config.yaml
num_key_value_heads: 7
head_dim: 32
norm_place: "pre"
rope_theta: 10000.0
attn_scale: 0.214
init_std_o: 0.0
init_std_up: 0.0527
optimizer: "adamw"
learning_rate: 0.00168
beta1: 0.95
warmup_steps: 288
decay_shape: "linear"
max_steps: 5866
Each number is 500 + 25 x the weight over its row's rms, rounded and kept within 0 to 999. Layers, rows and columns count from 0. Numbers have three digits each. The size before them is the row's rms in percent of the matrix's.

# up: layer 2 MLP up, 448x224, rms 0.0646, rows 240-254, columns 168-223
# down: layer 2 MLP down (transposed), 448x224, rms 0.0524, rows 240-254, columns 168-223
# gate: layer 2 MLP gate, 448x224, rms 0.0633, rows 241-255, columns 168-223
up240 097:460477460487505488441500461511493515475447521460538501514528507521481504482475469453488503493493514515519496457492472509503518529467497473518501480545473465498517484487
down240 099:442463511469480473505466496482528455474472514462485536460505525451481487498497511541536444524493479539486479516524535503503483520492519504463536518526510489472483518496
gate241 092:539487479485517486504487500527484467475511514492507504532505503506549478483480475477487504456528511462474484491527567501455505466479530526536525519514533483523529449479
up241 091:464504513518531471472488506472504525486496464505508488504492498507430488484505510491529498506513519534526494525489451481532445527504508430490442481505492498495466521542
down241 091:507502520488485513450520459502476505483510517473526514502521566530547476481516490477481498491567508496500435486540548496502503483485524469512489503488510474476515504541
gate242 094:549525474521483511488501526475486442508523506488527486546516486520514457492507510501524525446493494447521496501497505495493461483494498485475516520474511505507514491541
up242 098:484514468491486502479486500467548519515531539495498501512542494489478513493492494509519491496499544508495504474472515466505508523500482487555494507525498475522535495542
down242 100:489503559558502526519524555526453463462494497502551498462493486521494484530543505483525517479531514501481476510502490476522506513498529490499482550516500503492509557450
gate243 095:471483494503454500462509517473514541484479463515514529483499545499540576520525531495480512474519486456501515511464483457546507514524473491490550530551520487442498509502
up243 091:499487497512501519516527510505538483509505519487485485531487486515476509519513464524507493504482492512523463497505534466532499520505525472515500498486467484482493515495
down243 095:451497517437511485530488535482448491506490489479462524485488511517489519485484570484470530493508509462467492484491487563471483486500523505498505494500505497513487481477
gate244 104:439491487488472506509465494566478483449512523497463479504503470514475510549506478475495458517548516498471501534534481475519511502485500535528499469520526463483492457456
up244 103:489557478508513511450548509454542525473507495501556524497466494517489487480476510506516513490490498505507463462483503505501482471518499512491506524480487518490474525516
down244 104:478453540532464512516460502523472483445491500489442511458517488536515524551475527479492423499539473468455479545565505476489495506489515480525529460500486470510494499471
gate245 101:495462460507515508533434510502513500479471507492479497496487499497534485520501465507476488502485504505502488479518508518493465455504504509455469540475471506555534495533
up245 100:515486494478524503475498506498541525510475468499505518517509516482496475540495489548509488499475501499481462501529512544499518486493488515493475491483479504501493503504
down245 101:479492516467482475497491511511513496491526526500478483492514481541473515459517514480517538498514498484475502473481524497508564499487479495522510514539488487455462509480
gate246 097:487505514481497517499477482477459496486511520509472481497498492522507467501496522443491458453517488477464465501522500507481453453487526520512501497486484531496512460481
up246 093:500480473536527498478471495533504518510478483482526496504516505462487521492514491481502509506509532517512462443450454463491468503515498494535515559486485470509519533512
down246 097:529486542517463486488521491503521442524492514521525485447548527520466525522497494454423491488498526460520504510527480526500540490514569526457484527497500501505480531481
gate247 099:540496525528471503518510569479487498509558540491445504516516516482515499506462413497464442482530485478481515493518494496492517459470501481544550530484496474541506479489
up247 097:479522545537467480541478505537435510493529530483456513494471502525479501496495457494495477534478498508498511460503481486505499521485512566524520480488496477533521522444
down247 101:512510496503491514520536489475492467493492456481511467511514485529480502503537576506488503475530501537487475538497525496501529522491498466503505496542510483482507511548
gate248 104:454467448506493503513463501531472493451506503509518508509508486509539415522513485488494504514518490509484480478511519512520487482495520492521519492501498493526497520472
up248 102:510515543538533497507486506509529520543498490487499507477478510453513506515482499473490502466494448517515463472492524497495494500467518481486527499509535496502526486458
down248 103:521523508518481494502491523460491449485496518460487493517507505499518522484447500501489484492503504490503555495530503473532507474542478522477516456477504526482517471489
gate249 100:519511482491535489460496500475450500521515513495458505518558502510540485483481493535533490475524525511457475460539503462573472509467523493494498526478484503512492494487
up249 099:494528526498518494489534509507484526479493525475546477498530553455477559514512516481480487471487478499563526538437498471439469475543511497462546496530494515487481487492
down249 098:486523501473515543497460468522520512528502486556502534504526506499524489487479529485494460481534496477482482472526505518472494501493491492511450482483511508520528445565
gate250 101:481497465491512495483488514515491493443484542530537494509491508509515446501486481480486440510529524479461505534557487504511458532508469486519503526509482501496507476514
up250 106:476509517510549533497516496517520495482517519569513516489523496475546493511481470483490501505504476512495535482504481501511467518515456526521533527511467519492484504536
down250 100:509494499517506474502536494461519506514494468461507511477500483480497488520519495493509545526515486495534487497444521470526490465466459515464485473521510543538507497487
gate251 101:496492503517534515526475453510490494454469510474452472539540507508500508520505476493500475502506517468498501511463522491468472520516478493518512497537476491517521470509
up251 103:476525549514504472527464459492476501544429515515508511452518509470516551491487487481481476495430504499539497479504478484490486523503503545521515477518471539500510511486
down251 104:500482448501458518473493528474446475510539484497507510523508486504466465507485483504492520555523530509496439502512472511500536498485507521468489508473530463523490484505
gate252 100:460467418498510525480473486511484498503496502505490465491465473494521524523481477503484505496509514532446504508514523500514476478520512463533505504512469508507505467510
up252 099:453515530466482469526512502472514503470510501518466499512497522488451481462517498531542511494531477523545494498509530503519526564516525522515520518509487452415502509476
down252 100:509493524520489518494529505506489521491533548539484545492495494454520458531506470508516488510502491436490452494530497497505476514509466477496513517533542501528496501506
gate253 100:507483497485513467510498499514499505497506518499497516502497507487466519526548500488513462534528493503466494479485520482562525522515493447476563547505483527485501479474
up253 100:563536548500455503508534505474508502548510484492499480501483480515448511464496515480509515504465496507558519523473499486484503498501490520514485541488493474505471523501
down253 101:515512488499514491516506557456524521485502457533528505479540531560514509534529478539510501491507517468497483529500509518486492519441538506496497528501484479520490468495
gate254 100:466491504498481499486478490476473505493483527471534541493536500559543492547472507539520484480512501446527521491507500529524477488506507484514516488465451480488543448523
up254 099:488542432483539494502523506483501503486522485542468467493526477474501519507525516450500496505485479497468483525464510488479522525474523486482484520529568494501496539481
down254 097:501524503502508508508494496508483492494482515468502492483497517544515531527464521482488501501534494485469500519499501533514487494478495466481509478474487507515490450489
gate255 099:461528439472515479504523476497519494471505511513502514514492526500498520519479499503504507464526502491521481493509499465450496457519491496486499491513511495552509522558